Weights of a small GPT-style language model, trained from scratch on English Wikipedia.
Size: 12 layers, width 384, MLP 768 SwiGLU.
Training: 382M tokens, 8180 steps.
Each number is 128 + 24 x the weight over its row's rms, rounded and kept within 0 to 255. Layers, rows and columns count from 0. The size above them is the row's rms in percent of the matrix's.

# layer 9 attention query, 384x384, rms 0.0977, rows 0-27,32-59,64-91,96-122, columns 336-383
size [ 66  65  62  55  58  60  82  87 107 102 107  96 106  99  93 119  65  60  66  66  56  70  71  88 104  93  98 121 110 100  80  91  87  83  86  97  94  97  92  98  94  89  90  93  85  81  91  75  89  92  83  95  81  83  95  96  78  77  90 101 122 125 102 119 100 113  92  96 109 104 110  97  71  82  83 103 102 118 104  95  88  98 110 116 101 113 121 106 131 118 118 116 113 128 103  99 101 108 102 100 102 101 108 123 110 102 109 108 111 101 127]
[[115 131 155 166 129 154  72 127 138 140 129 105 142 127 149 160 135 126 149 141 137  98 132  63 131 110 174 110  90 149 145 105 162 100 100 128 143 184 122 146 117 147 148 116 161 145 157 118]
 [172 112 144 110 157 157 117 106 120 144 122 124 139 128  80 128 114 123 101 111 154 159 136 107 143 118 135 173  86 170 128 121  98 129 142 143 133 138 159  88  78 118 130  94  72 123 160 110]
 [182 152 138 101 127 170 149  93 113 137 136  76 119 101 122 130 127 104 124 114 152 136  98 104 119 166 103 131 143 130 122 140 150 104 181 121  99 125 155 111  87 130  94 122 130  84 126  82]
 [150 151 159 176 162 105 138 148 105  97 149 132 100 151 159 104 106  77 125 147 152 102 127 133 135 113 121 134 175 117 112 136 121 141 161  93 167 120 123 129 135 125  98 144 157 109 122 143]
 [104 120 140 201  96 114 154 159 152 103 105 139 125 137 173 156 147 126  95 157 124 124 197 127 145 108  83 146 120  93 123 120 117 158 171 137 155  95 129  85  62 177 122 164 197 121 122 160]
 [126 126 130 152 121 144  85 118 107 111 119 134 161 122 151 145 128 120 102 105 148 157 125 124 106 139 116 179 122 118 136  91 178 166 161 105 132 139 167 111 134 131 137 136  90 107 114 102]
 [100  86  82 176 104 122  91 130 129 108 115 164  99 126 126 148 103 134 131 107 108 109 177 148 107  97  85 138 112  98 106  88 144 145 132 130 179 143 110 109 141 162 140 153  96 124 174 132]
 [134 137 120 165 142  90 113 149 155 131 102  97 146 106 157 152 104 100 132  75  92 119 126 137 168 136 153 168  99 132 154 102 130 113 144  70 132 102 154 139 127 157 153  52 151 139 121 144]
 [110 137 137  99  93 128 116 159 142 119 110 146 169 157 133 144 152  89 118 151  95 108  82 124 133 111 139 107 166  78 130 132 129 113 171 128  97  93 164 137 148 126 100 145 121 165  90  78]
 [157 129 146 121 116 168 152 121 114 118 106 100 115 112 124 105 156 135 125  94 101 115 158 126 111 141 163 138 135  91  88 135 107 156 125 149 161 122 141  95 116 136 126 148 114 140 111 155]
 [136 144 126 137 134  91 117 139 152 120 118 130  61 114 107 143 101 139  97 107 170 106 133 140 165 131 122 140 162 123 154 121 129 120 145 100  82  84 143 106 116 143 127 114 143 106 113 102]
 [134 162 126  90 144 105 174 106 165 128 197 106 123 150 110 139 140 136 121 136 161 107 149 139 140 172 126 147 132 125 110 158  99 109 148 147 160 118 121 102 169 155 121 163 122 125 145 151]
 [124 124 145 139 160 140 118 146 142 132 137  92 102 128 149 153 111 124 131 146 161  85 138 129 140 175 124 135 106 133 169 138 169 163 114 155  98 115 126 128 161 139  89 158 117 116 123 110]
 [ 90 125 119 107 157 118 135 113 163  99 165 134 115 141 152 125 110 185 178 153 151 138 205 154 100 129 138 145 108 117  99 111 145 147  99 148 127 169  98 103  79 120 136 164 132 100 177 114]
 [163  93  99  84 120 149 159 108 176 114 188  98 145 136 107 136 148 104 107 137 175 146 120 116 129 128  72 175 133 147 114 147 138  93 109 121 123 111 128 107 121 124 115 166 110 153 127 117]
 [161 169 125  98  89 169 114 134  65 109 129 102 110 129  97 160 145 137 107 158 130 123 183 143 109 157  95 133 132 160 103 134 148 115 118 165 151 152 124 123 104  99 125 108  94 134 128 118]
 [113 131 123 134 188 127 129 140 130 140 110 117 139 122 152 131 137 128 108 126 126 159 100 135 103 115 175 170 159 141 151 172 104 146 118 140 157 137  89 149 101 181 101 140 100 131 112 123]
 [ 90 113 142 170 139 131 128 128 124 173 130 148 119 130 123  78 128 134 130 105 149 146 167 105 146  71 135 117 118 114 109 124 139 167 114 124 119  96 155 128 161  98 165 107 116 131 110 157]
 [151 163 135 109 150 163 128 114 150 123 135 129 137 156  86 142 142 132 111  66 143 134 150  64 128 121 171 130  85 151 111 117  77 144 121 146 123 138 152 121 120  89 129 147 111 133 132 110]
 [141 121 125  88 127 130 143 109  74 150 123 116 117  93 128 129 142 139 133 107 147 133  87 126 128 140 150  87 111 145 105 160 108 107 122  91 143 110 123 169 134 101 125  95 125 152 137 109]
 [124 133 160  88 175  95 157 149 100 102 125 110  89 146 136 118 128 113 152 155 139 126 121  88 136 101 166 125 126 134 122 146  96 155 124  89 150 137 139 135 137  79 120 144 150  86 143 151]
 [ 85 119  80 146 104 101 104 129 156 112 113 176 150 177 119 158 110 155 159 123  98 147 163 145 115 105  61 159 147 112 114 146 136 122 102 130 142 108 120 108 122 141 142 115 131 157 123 126]
 [167 139 119 128 146 136 189 144 110 116 112  87 144 140 154 126 141 123 141 110 119  99 114 131 117 104 153 146 153 116  83 153  83  99 119 125 169 128 129 105  98  92 166 101 152 133 124 133]
 [127 113 143 109  84 138 150 138 130 121 156 108 123 152 117  87 172 137 143 142 114 145 136 114 137 151 107 109 142 109 137 143 132 128 102 112 136 108 156 135 119 106 112 118 149 115 126 131]
 [144 166 161 133 133 152 154 109 160 126  97 131 114 106 127  87 165 151 165  97 155  79  82 123 142 151 135  80 101 115 154 126  98 129 139 121 122 113 189 159 143 163 157 157 153 128 104 126]
 [117 122  91 126 177 108 121 111  88 147 133 134 133 127 152 115  92 128 140 160 107 160 138 129 116 142 121 130  90 170 138 105 114 135  90 154 120 154 103 129 138 119 134 126 136 159 141 145]
 [165 153 122 141 113 153 151 103 111 137 124 156  79 143 117 122 135 149  89 160  58 136 117 141 125 129 142 103 163 148 123 148 131 163 121 124 161 132 106  87  88 164  98 121  93 177 119 125]
 [133 138 129 128  99 106 140 161 114 139 150 117 125 111 110 138 111 146 141 132 144 143 108 142 132 163 164 135 134 102  93 120 101  84 117  89 150 148 114 141 153 167 164 134 128  96 133 131]
 [ 80 122 117 128 121 108 110 123 114 102 139 138 104 145 137 115 112 148 117 124 138 143 102  99 103 135  83 140 126 131 122 157 123 125 144 102 120 199 115 166 118 126 138 176 209 161 142 119]
 [107 124 106 121 134 136 116 120 152  77 138 123 155 104  63 114 104 108 136 145 130 130 150  94  96 102  93 146  94 104 138 121  93 161 143 152 160 152  93 161  75 100 139 162 113 132 124 130]
 [107 108 136 152  95 157 157 108 147  81 104 131 102  99  88 113 149 115 129  94 158 160 152 168 145 128  95 144 125 145 152 141 127  80 169 148 125 157 127 134 121 133 159 132 145 127 146 122]
 [166 134 145 101 132 151 116 138 113 150 168 155 128 145 126 147 162 135 108 119 105  92 110 127 108 158 175 125 123 118 102 119 102 121 104 136 136  67 116  95 123  76 102 113  92 133  99 171]
 [153 118 178 119 145 127 151 125 135 175 116 118 118 136 184 140 118 105 103 138  97 119 143  86 105 109 144 113 127 139 153 107 158 111 117 110 124  80 155  96 133 151  86  77  95 124 152 132]
 [189 130 178 113 129 130 160 136 148 161 135 141 113 164 153  98 106 143 139 155 126 103 126 128 131 102 102 112  85 119 156 103 146  89  99 165  96 108 152  67 142 151 128  95 101 117 107 126]
 [142 134 100  98 159 136 112  97 145 110  91 179 110  95 139 118 124 123  89 135 131 114 148 157 161 130 137 149 133 149 112 148  79  88 137 150 154 113 133  93 144 123 108 138 105 134 105 140]
 [171 129 121 116 120  88 127 131 133 112 153 135 101 142 138 141 117 105 110 124  83 147 125 143 177 140 131 146 110 190 122 125 150  76 117 145 112  97 160  87 144 162 148 132 125 119 101 112]
 [ 81 132 142  96 133 136 137 131 144 144 112  85 152 158 146  78  96 137 186 109 145 109 135 123 148 132 124 157 146 121 142 126  86 127 196 114 134 130 150 158  97 125 140 157 135 142 121 133]
 [158 123  91 131 113 112 154 142 118  86 109  97 128 121  85 138 159 127 132 112 155 120 119 138 129 161 103 109 106 135 155 130 145 130 112 122 145 132 105  95 113 120 126 158 161 169 121 112]
 [108 116 140 164  89 127  94 143 140  99 129 151 167 126 126 134 117 120 179 149 152 134 142  97 144 163 168 117 115 201 103 108 140 104 133  96 129 116 112 100 136  73 117 122 121 142 114 124]
 [138 120 124 124 109 165  99 119 159 111 141 180  96 100 117 159 131 163 127 123 124 167  93 106 115 147 132 157 155 150 129 175 135 136 181 172 144 156 128 131 119 109  89 147 119 156 137 150]
 [ 99 134 110 122 163 143 150 165 121 136 131 138 117 140 153 105 112 133 140 138  98 134 150 124 115 144 128  97 179 130 148 128 110 146 112 155  99 128 101  94 134 122 125 124 129 123 122 105]
 [114  89 126 138 127  97 146 150 111 120 167 120 138 155 131 114 108 141 152  97 143 115 138 137 139 116 136 154 134 105 177 135 173 168 144  95 117 166  96 165 151 122 129  95 121 156 110 137]
 [143 106 171 136 103 135 153  90 150 141 166 169 189 174 160 124  88 108 160 126 129 163  79 130 125  87 120  96 102 110  84 105 132 104 102 114  78 122 120 147 168 140 139 141 160 112 120 176]
 [117 128 169  83 127 124 114  90  79 118  96  83  89 176 120 177 142 146 110 106 116 128 122  89  96 143 142 133 106 125 132 120 142  97 110 135 119 109 149 124 106 101  96  98 174  87 106 180]
 [112 131 157 159 164 138 160  92 111 119 141 123 143 145 112 155 108 156 137 165 122 108 108 136 153 156 111 127 152 173 146 137 101 127 109 115 124 130 154 127  92 142 126 155 119 147 118 102]
 [ 72  99 117 116  96 117  80 132 125 112 131 148 133 151 109 138 135 153 183 115 145 144 110  86 126 100 118 147 116  98 135 136  98 135 117 126 126 140 110  85 132 148 125 168 212  98 136 137]
 [118 102  89 146 123  96 122 104 154 111  80 152 112 110 102 129 122 137 144 114 124 155 159 105 118 123  91 101 105 133  78  88 127 125 164 131 108 161 108 136  77 151 131 160 129 152 136 130]
 [130  81 141 123 140 130 108 108 116 107 146 121 144 130 115 168 148 125  79  91 109 143 128 104 151 121 123 161 104 127 143 135 157 103 113 121 161 126 129 107 142 151 116 134 121 111 124 128]
 [153 162 140 132 144  72 155 123 111 165 122 141 161 139 156 116 134 112  93 176  94  95 106 139 120 138 181 144 130 175 130 113 121 119  88 110 143  71 131  86 114 144 117 104 108 133 116 135]
 [173 152 165  92 131 104 142 138  87 145 135 126  93 142 147 122 152 160 100 133 128  76 154 157 108 115 157 119 142 114 131 155 137 103 123 110 113 122 172  86 147 189 116 118 115  92 135 136]
 [112  83  89 103  86 124 104 130  97  92 141 169 133 157  80 113 126 139 136 135 143 145 129 156 141 102 121 165 125 112 140 148 121 147 161 171 154 130 110 185 124 115 155 115 119 111 102 137]
 [137 119 144 137  96 126 126 140 173 117 131 134 154 118 101 141 138 110  86 106  58  97 132 144 133 138 117 127 133 146 126 179  83 104 105 110  90  94 116 124  90 105 116 153 131 120 136 129]
 [115 116  96 134 153 150 138 186 144 142 176 117 136 120 157 186 132 138 137 140  81 117 140 124 143 140 137 171 137 117 117 110 130 105  98 110 106  84 137 106 174 119 149 163 139 113 139 128]
 [176 147 111 104 175  99 141 115 141 146 128 164 139 107 158 100  77 141 111 157 127 133 130 116 109 142 135 117 109 152 158 124 110 100 127 171 103 108 121 124 129 129 104 102  99  93 160 110]
 [175 137 130  85 145 119 107 112 102 149 121 124 112 134 161 104 104 153  98 170  79 132 147 147 125 123 166 103  93 169 124 131 144 106 120 134 102  93 109  73 126 191 120 114 100 130 113 149]
 [115 159 166 145 138 132 118 147 136  64 114  89  95 118 101 117 163 105 152 150 118  94 177  83 118 121 142 129 130 144  97 164 156 142  92 147 147 113 133 153 119 115  90 128 177 121 105 111]
 [137 120 116 116 156  96 157 142 147 107  99  46 123 153 140 122 142 124 128 134 162 161 117 121 116 135 139 139 136 119 118 132 117 141 162 121 118 137 146 108 118 165 143 129 156 143 135 116]
 [104 115 131 156 124 144 122 147 132 153 110  73 138 117 172  98 112 109 131 122 112 157  93 116 159 108  85 117 136 110  99 153 144 139 141 123 133 172 121 123 108 162 160 142 143 106 120  88]
 [121 156 109 156 115 139 106 137  91 136 153 128 146 111 172 113 121 121 123 122 124 136 122 107 131 116 119 110 155  92 121 181 128 130 151 109 106 113  97 165 163 122 153 103 162 149 137 125]
 [156 169 129 131 129 104 153 105  96  80 162 108 124 130 124 140 128 137  94 145  99 140 159 119 127 149 170 126  97 142 152 127 148 115 142 135 186 103 120 135 111 139 122 117 108 133 146 153]
 [162 145 119 105 113 143 133 121 107 120 114 123 139 178 137 118 128 142  91 169 109 105 124  93 177 152  98 142 127 145 105 124 136 121 107 152 151  95 118  88 138 161 109 137 114 103 151 102]
 [164 139 115 140 130 105  86 109 122 155 173  75  95 129 136 117 143 127  70 105 165 113 128 113 157 152 127 152  96 123 156 111 154 131 112 125 102 111 162 117 146 165 140 100 104  99 138 111]
 [143 146 129 147 122 135 125 112 155  92 129 150  86 170 149 161 169 150  98 106  91 123 167 132 105  99 128 115 113 124 106 142 136 105 129 148 140 148 108 123  60 121 120 131  96 140 117 150]
 [166 111 157 135 142 144  94 164 139 163 142 128  95 102 135 170 146 132 117  81 158 108 110  76 152  90 134 125 130 151 186 117 162 131 122 177 119 132 148 139 148 137  99  98 143 102 113 141]
 [ 77 138  94 183 114 167 160 126 121 132 115 108 125 140 135 134 116 150 126 127 101 138 137 120 108 155 104 134 144 116 129 148 146 129 173 121 107 130 140 154 109  84  91 141 151 126 112 117]
 [111 125 128 118  94 113 180 129 144 133 132  86 151 128 115 143 168 104 188 128  97 110 139 165 128 144 153 123 109 113 100 115 125 128 150 121 117 148 124 151  84  95 160 184 151 154 149 144]
 [112 143 155 157 126 100 126 107 126 102 166 136 138 151 136 117  96 153 130 142 177 114 125  84 109 142 112 149 128 122 161 116 141 119 100 120 103 103 147 166 152 135 116  88 113 100 144 112]
 [118 126 124 147 102 128 155 129 116 127 138 109 142 155 118 123 128 145 130 131 149 151 107 138 163  95 134 125 132 155 150 138 129 102 151 129 145  92 120 124 161 158 138 114  97 180 123 102]
 [138 108 124 147 180 137  96 141 162 125 109  69 116 120 120 137 145 124 149 156 112 130 154  96 152 116 116 142 138 127 159 129 179 152 122 171  93 121  90  83 142 117 134 143 103 135 138 138]
 [ 86 115  80 120 142  90 127  83 161  86 168 138 125 143 132 129 149 153 165 125 107 139 142 148 115 145 105 142 166 138 142 125 122 101 131  95 146 121  95 129  96 114 155 172 160 143 128 119]
 [137 128  94 129 117 199 163 128 157  97 145 109 118 102 153 165 151 139 165 124 163 131 130 129 130 103 105 143 153 127  78 182 135 123 111 140 139 128 105 106 125 111 122 111 125 100 163  82]
 [157 168 165 111 115 134 160 101 121 111 102 118 116 132 132 153 127  89  66 161 106 111 133 116 108 141 157 164 138 115 143 167 116  88 107 122 117 136 132 128 104 126  96 130 137 165 155 135]
 [130 128 123 115 124  88 158 145 140  76 138 112 109  85 131 130 107 155 101 132  94 134 148 153 128 128 118 127 130 157 148 100 131 116 150 105  41 145 108 116 101 148 130 154 194 109  87 127]
 [103 130  88 146 158 149 144 108 118 150 115  78 160 159 156  98 153 152 135 120 131 170  92 162  97 153 100 122 127 153  78 134 148 134 152 116 138 142 142 130 104 127 150 146 161 150 174  97]
 [124 146 146 143 130 165 102 125  94 139 157 110 157 168 160  89 149 143 174 151 136 175 128 137 118 140 113 161 123 147 111 126 123 168 128 137 101 130  69 115 160 128 156 176 100  98 144  96]
 [123 147 129 121 111  92 150 151 113 129 102 138 138  92 124 105 104 110 129  95 178 151 130 109  88 131 147 123 113 122 132 167 152 147 108 111 156 170 122 154 145  72 128 130 182 153  86 127]
 [139 182 136  88 123 108 140 132 137 134  97 126 113 130  88 111 168 112 108 143 137 133 163 124 102 125 163 115 129 129 119 126  96 136 147 100 165 134 161 130 149 104 100 145  83 132 103 137]
 [140 108 117 134 112 143 165  92 103 127 128 155 122 132 110 113 167 125 106 131  89 143 135 162 103 101 116 118 111  94 131 110 104 115 112 138 142 152 141 111 110 163 152 127  72 148 113 141]
 [126 167 113 128 123 133 151 168 159 136 111  79 122 117  69  94 176  78 175 116 126 109 144 184 110 152 152 176 192 115 119 131  75 126 161  99 105 145 140 138 100 125 123 153 144 129 125 141]
 [132 169 140 108 143 158 161 107 165 156 154 123 144 131  81 146 151 130 104 141 151  94 117 125 142 143 154 143 137 161 121  97  93 115 187 123 105 111 134 153 129 117 107 128 110 130  94 126]
 [145 149 130 121 140 134 159 157 173 158 122 124 136  98 114 115 128 128 184 153 141 119 115 136 132  71 136  98 171 166 115 129 104 128 116 135 121 114 142 141 125 117 142 119 104 113 113 164]
 [139 124 136 121 151 125  94 144 111 131 146 114  91 129 146 137  94 175  83  90 182 138 108  73 159 124 163 100  88 162 186 112 126 140 114 167 128 123 102  85 130 124  98 128 119 137 124 173]
 [141 120 128 133 144 170 122 115 135 111 142 113 125 155 151 148 100 171  82 157 128 139 183  80 138 124 135 146 131 144 104 108 160 132 117 172 118 123 121  89 117 119  84  78  95 148 117  81]
 [131 103 104 123 152 129 127 135 132 119 177 137 119 129 125 130  97 101 137 137 137 145 124 139 135 134 131 115 127 123 120 106  80 109 159 155 112 169 150 141 142 127 115 172 153 135 130 115]
 [108 117 118 123 113  79 138 137 108 110 139 133 133 156 134  94 132 118 171 106 159 150 140  84 147 117 104 178  99 125 118 123 130 100 104 130 130 137 131 111 121 149 158 121 139  77 144 108]
 [ 83 130  95 134 144 164 131 117 146 103 119 106 121 128 103 130 165 106 126  97 147  80 140  88 150 161  99 127 146 105  72 120 147 169 103 146  90 168  80 120 127  78 168 124 160  83 129 102]
 [ 77 117 118 132  90 154 117 149 171 132 103 140 126 110 102 129 118 119 108  98 113  84 160 132 104 121 113 133 128  85  87 157 113 159 174 139 126 147  74  99 107 121 160 115 152 108 120 120]
 [135 176 139  95 135 110 130  95 147 147 158 134 102 132 171 104 111 132 145 140 102 142 161 132  97 147 170 148  63 136 144 126 146  98 123 122 155  93 144 136 118 121 123 114 136 136 147 142]
 [144 118 125 134 161 168 114 143 145 152 104  97 119 132 102 131 121 144 145 130 147 153  66 116 152 128 121 115 129 162 106  95 128 141  90 146  91  99 143 127 147 158 115  53 105 139 137 112]
 [162 136 149 143 135  57 113  98 100 175 123 102  98 137 167 110  89 144 110 179 115 124 105 138 118 102 154 126 101 138 155  90 137 118 126 100 105 129 167 161 143 143 158 113 120 122 112 150]
 [131 152 151 151 139 160 121 102 132 112  90 108 135 144 136 109 167 136 102 174 138 120  95  91 141 118 132 104 128 117 116 117 129 123 118 152  76 120 121 119 148 138  84 110 118 155 120 134]
 [130 138 160 113 154 102 132 117  81 154 188 136  54 164 110 119  97 136 127 103 149 153 105  82 138 109 121 118  83 167 163  97 106 126 111 143 101  97 167 134 118 168  65  84 106 100 134 103]
 [ 65 123 158 146 111 137 167 121 157 129 125 133 158 135 125 135 132 129 171 119  72 104 169  82 120 110 140 142 162 104 115 124 114 109 139 121 126 178 100 162 124 103 102 117 127 107 133 117]
 [111  93 107 133 123 139 161 147 148 102 138 111 130 105  78 153 130 106 148 103 115 134 143 153 112 102 145 173 134 107  85 142 155 153 157 135 140 135  95 127 140  89 135 146 135 155 128 111]
 [126 134 118 136 149 147 111 158 115 173 123 116 140 123 133 123 120 163 117 127 179 146 128 101 138 103 113 130 108 158 147 143 140 124  84 135  91 103 101 148 143 176 140 116 159  85 143  97]
 [149 132 123 123 105 133 125 155 120 146  76  96 104 146  95 169  89 113 123  82 153 107  98 129 125 137 114 133 107 105 147 128 113 142 118 123  98 147 150 162 138 132 121 115 141 132  99 127]
 [145 166 116 134 139 115  81 154  86 157 158  96 131 142  96 109 121 138 119 136 140 128 156 118 157 133 102 132 120 144 112  61 147 117 113 142 141 123 139 153 143 130 115  90 140 123 123 125]
 [150 113 114 132 170 108 108 150 140 101 100 107  97 110 118 173 100 128 116 146 137 110 106 134 114 136 135 140 117 125 153 129 104 163 104 131  98 145 112 104 104 136 118 166 159 142 143 110]
 [157 162 123 122  89 172 112 138 114 116 131 114 178 143 104 149 125 100 135  91 156 105 101 132  90 137 116 118 131 104  97 117 105 102 120 133 119  96 111 145  98 105 132 107 139 189 140 107]
 [138 122 121 113 102 116 102 138 122 113 146 110 111 182 113 153 122 109  89 139 159  83 166 119 102 142 100 111 140 120 113 123 108 105 154 116 143 155 132 117 113 119  98 106 123 151 109 102]
 [148 124 147 120 108 111 128  91 119 115 103  93 126 131 128 125  69  99 158  86 154 143 125 110 113 113 150 121 116 145 141 138 130 115 111 107 142 144 154 196 127 152 122 114 123 154 104 102]
 [122 114 148 140  88 107 148 139 124 126 126  91 137 138 149 170 152 151 142 109 153 166  72 120 129 132 109 164 147 130 114 111 139  90 105 146 140 134 133 117 143 171 124 154 142 146 120 144]
 [ 69 116 112 145  94 133 139 152 128 160 182 163 137 124 158 108 164 145 145 115 107 122 112 108 114 145 112 116 111 148 128 140 152  85  95 183 145 145 123 175 124 121 167 105 128 113 139 141]
 [114 140  88  84  95 141 182 124 144 126 104  91  96 102 120 136  93  98 168 101 139 130 163 141  96 125 129 143 144  95 116 136  75 138 145 151 149 167  95 117 107  96 107 118 101 106 135 123]
 [162 178 146  88 131 120 156 130 112 167  83 137 125 115 133 114 161  74 115 180 120 135 133 147 111 100 145  98 153 173 150 106  74 121 153 115 151 112 125 126 148 151 160 114  84 150 160 141]
 [140 119 157 161 127 114 140  75  97 137 118 122 100 167 125 136 179 120 107 140 106 110 117 116 150 113 139 112 169  94 101 119 124 129 130  87 128 142 142 156 132 209 111 100 116 126 117 116]
 [ 92 118 124 150 123 119 164 120 124 138 105  99 174 155 107  90  86 123 120 106 132 142 138 160 118 138 119 135 166 100 106 145 158 153 177 123 130 104  73 127 107 143 123 176 128 161 138 131]
 [103 134 108 139 151 148 130  93 171 151 120 141 170  76 114 122 121 111 119 135 173 147 141  92 144  90 120 107 152 112 136 117 148 175 111 139 145 127 154 138 157 170 152 149 134 142 140 130]
 [149 102 134 115  97  88 144 144 129 125 161 160  98 126 150  99 117  66 148 113 175 109 132 135 123 129 105  97 140 106  97 108 122 127 140  97 179 110 118 120 148 136 172 145  80 108 135  96]
 [118 128 127  89 141  91 105 100 114 150 134 125  71  98 185 140 140 142 136 139 147 140 128  57 144 120 160  71 145 120 157 125 134 130  70 149 150 141 153 106 121 163  91 123  96 120 104 139]
 [175 139 126  48 158 101 113 120 112 127 140 144 124 110 159 124 110 167 111 149 133 133  92  99 154 132 157 130 121 192 159 118 143 125 102  97 137 107 163 120 175 154  98 106 105 180 133 138]]
# layer 9 attention key, 96x384, rms 0.0891, rows 0-26, columns 336-383
size [ 68  67  79  84 102 113  92 104  95 104 103  97 111 101 105 102  59  67  79  93  88  93 101 102  98 152 121]
[[136 124 107 178 101 163 127 136 147 101 120 147 107 152  57 119 147 110 153 135 133 123 128 159 140 130  99 184 122 133 118  98 159 135 163 145  81 151  97 105 172 147 134 156 148 163 160 142]
 [151 135 183  93 136 173 145 160 130 152 140 130  97 167 133 124  93  94 136 122 111 126  99 133 136 102 144 148 127 128 112 135 135 108 121 181 125 164 163  75 153 123 126 160 146 145  76 136]
 [119 111 140 127 119 153 177 154  89 152 116 134 132 146 180 148 110 108 168  58 156 102 116 153 143 130 146 125 151 135 144 170 141 118  88 170 137 121 151 100 146 121  93 135 118 144  94  96]
 [133 117 154 150 112 135 160 128  97 156 127 162 111 112 112 115 122 152  88 157 144 151 106 149  80 107 117 105 130 159 102 103 126 131 149 108 112 158 129 195 169 146 183 126 199  79 178 113]
 [116 118 108 109 117  93 128 106 144  85  95 119 113 111 104 133 123 189 148 152 102 155 144 154 139 145 131 123 163 105 161 145 139 150 164  83 116 122 107  87  87 121 123 108  94 120 102 100]
 [ 81 140  92 120 135 119 122 112 139 105  70 106 123 118 137 121 102 175 117 175 101 126 141 144 120 186 128 159  74 108 114  84 132 112  94 126 169 103  97 120 141 128 181 143 136 145 127 103]
 [109 145  97 143 128 118 132 146 100 154 125 113 141 148 117 122  74 107  97 121 149  98 116 100 124 131 161 149 102 139 131 158 145 108 135 104 125  71 131 130 121 107 173 145  89 128 129 141]
 [108 133 148 146 119 129 116 120 122  96  98 111 133 138  81 128 132 116 188 159 104 151 134 115 119 162 115 140 159  90 152  68 124 112 143 145 140 115  90 146 130 117 161 131 123 116 133 136]
 [144 121 158  98 123 144 155 163 161 120 122 147 140 130 144  91 134  98 106 132 121 134 129 148 159 130 139 123 156 110 122 160 123 109  87 164 129 150 169 124 130 104 142 101 113 135 149 137]
 [ 87 147 123 127 150 105  82 120 162 106 108 129  90 130  88 118 137 189  90 182 100 147 128 110 111 164 164 122  99 129 134 141 128 104 144  88 139 104  97 107 107 118 145 121 116 116 139 116]
 [120 117  96 163 174  89 114 121 138 113  75 125 102 140 105 155 122 152 122 147 139 124 154 116 105 159 142 135 109 132 147 106 169 141 129  85 128 108 123 119 135 161 161 169 133  96 179  98]
 [158 165 148 139  85 127 156 145 132 122 145 135 129 146 108  94 156 119 113 106 134 163 109  59 106 154  91 125 151 133 138 121 143 104 131 131 147 131 133 148 175 197 125 157 106 136 144  96]
 [151 111 136 108 105  87 165 193 134 123 169 129  93 116 103 142 138 152 143 101 112 129 136 161 129 136 129 159 142 126 115 142 125 125 132 144 150 144 124 123 185 128 110 183 144 157 140 113]
 [139 134 134 135 171  73 103 163 131 112  99 149 123 107 167 135 101 142 114 117 143  71 157 108 108 109 145 110 149 160 173 137 150 186  92 152 145 175 144 106 161 130  76 154 140 128 131  93]
 [136  65 145 133 139 109  84 174 153 149 183 169 127 110 157  95 110 132 115 138 120 140 119  95 140 100 130 116 126 153 143 139 129 132 170  89 145 158 102 124 136 115 144 155 136 121 120 138]
 [138 107 110 135  97 141 158 139 141  81 119 118 141 127 118  91 145  99 113  90 132 146 111 143 107 120 129 132 104 108 172 131 160 130 167 123 133 149 144 104 106 123 114 108 121 117 152 145]
 [106 115 148 122 118 104 129 106 104 116 187 136 162 115 146 117  95 137 108 167 124 148 144 196 130  96 124 118 167 112 118 108 153 109 132  81 130 137  88 136 173 131 200 157 154 122 140 171]
 [123 116  88 143 113 115 117 139 130 101  76 165 111 120  86 139 107  89 145 115 112 110 144 166 129 135 143 160 141  87 123 147 141 113 169 148 125 116  95 106 132 127 164 181 148 176 142 169]
 [165 124  97  99 106 172 183 122 147 116 107  88 125 153  77 132 116 116 147  99 151 127 125 176 153 152 108 167  83 111 117 107 141 103 111 146  79 139 149  84 118 150 119 100 175 172 141 132]
 [133 110 191 109 119 121 158 114 126 145 148 135 115 112 156 173 170 132 128 136 133 113 102 136 132 123 119 116 165 163 144 143  82 131 100 177 111 126 176 142 166 103  86 158 152  87 115 119]
 [137  86 127 116 142 142 197 147 119 109  79 156  52 156 142 141  84 135 138  97 129 119 122  85 129  97 121 157 100 190 109 155 101 145 137 144 141 128  84  94  82 117 117 108 141 118 117 123]
 [ 88 139 100 104  78 102  81 131 173 122 180 138 141 114 103 111 151 141 140 122 121  94  74 120 115 125 176 113 121 128 134 190 114  96 128  93 147 163 113  86 127 168 110 144 110 158  90 130]
 [124 102 144 131 112 117 171 119 132 164 134 104 125 121 166 152 102 116  81  71 176 122 145 137 123  95 125 161 120 149 149 183 130 101  99 198 112 118 172 115 100 105  98 130 163 122 149 133]
 [166  97 163 114  90 142 186 155  99  72 149  70 155 172 141  70 145 109 142 102 166  91 103 173 146 133 152 144 148  98  97 125  88 119 159 115 123 114 128 144 106 103 172 128 124 114 158 130]
 [ 93 168 165 147 177 148 140 152 125 115 143 148 146 139 163 135 160 172 161 174  89 176 156 129  95 152 131 104  83 110 130 141 124 140 154 114  91 135 143 141 141 134  91 127 156  64 130 134]
 [105 134 120 148 185 124  98 123 132 135 116 143 109 107 162 103 120 156 118 187  70 174 160 125 136 143 135 127  90 140 126  89 143 143  84 135  84 118 107 106 122 145 116  99 120 131 149 119]
 [148 127 160 124 124 151 157 133 116 133 177 128 150 156 114 141 138  88 109  99 140  94 144 135 147  91 122 144 152 115 157 165  95 113 141 160 120 146 154 143 112  82 128 135 138 134 121 172]]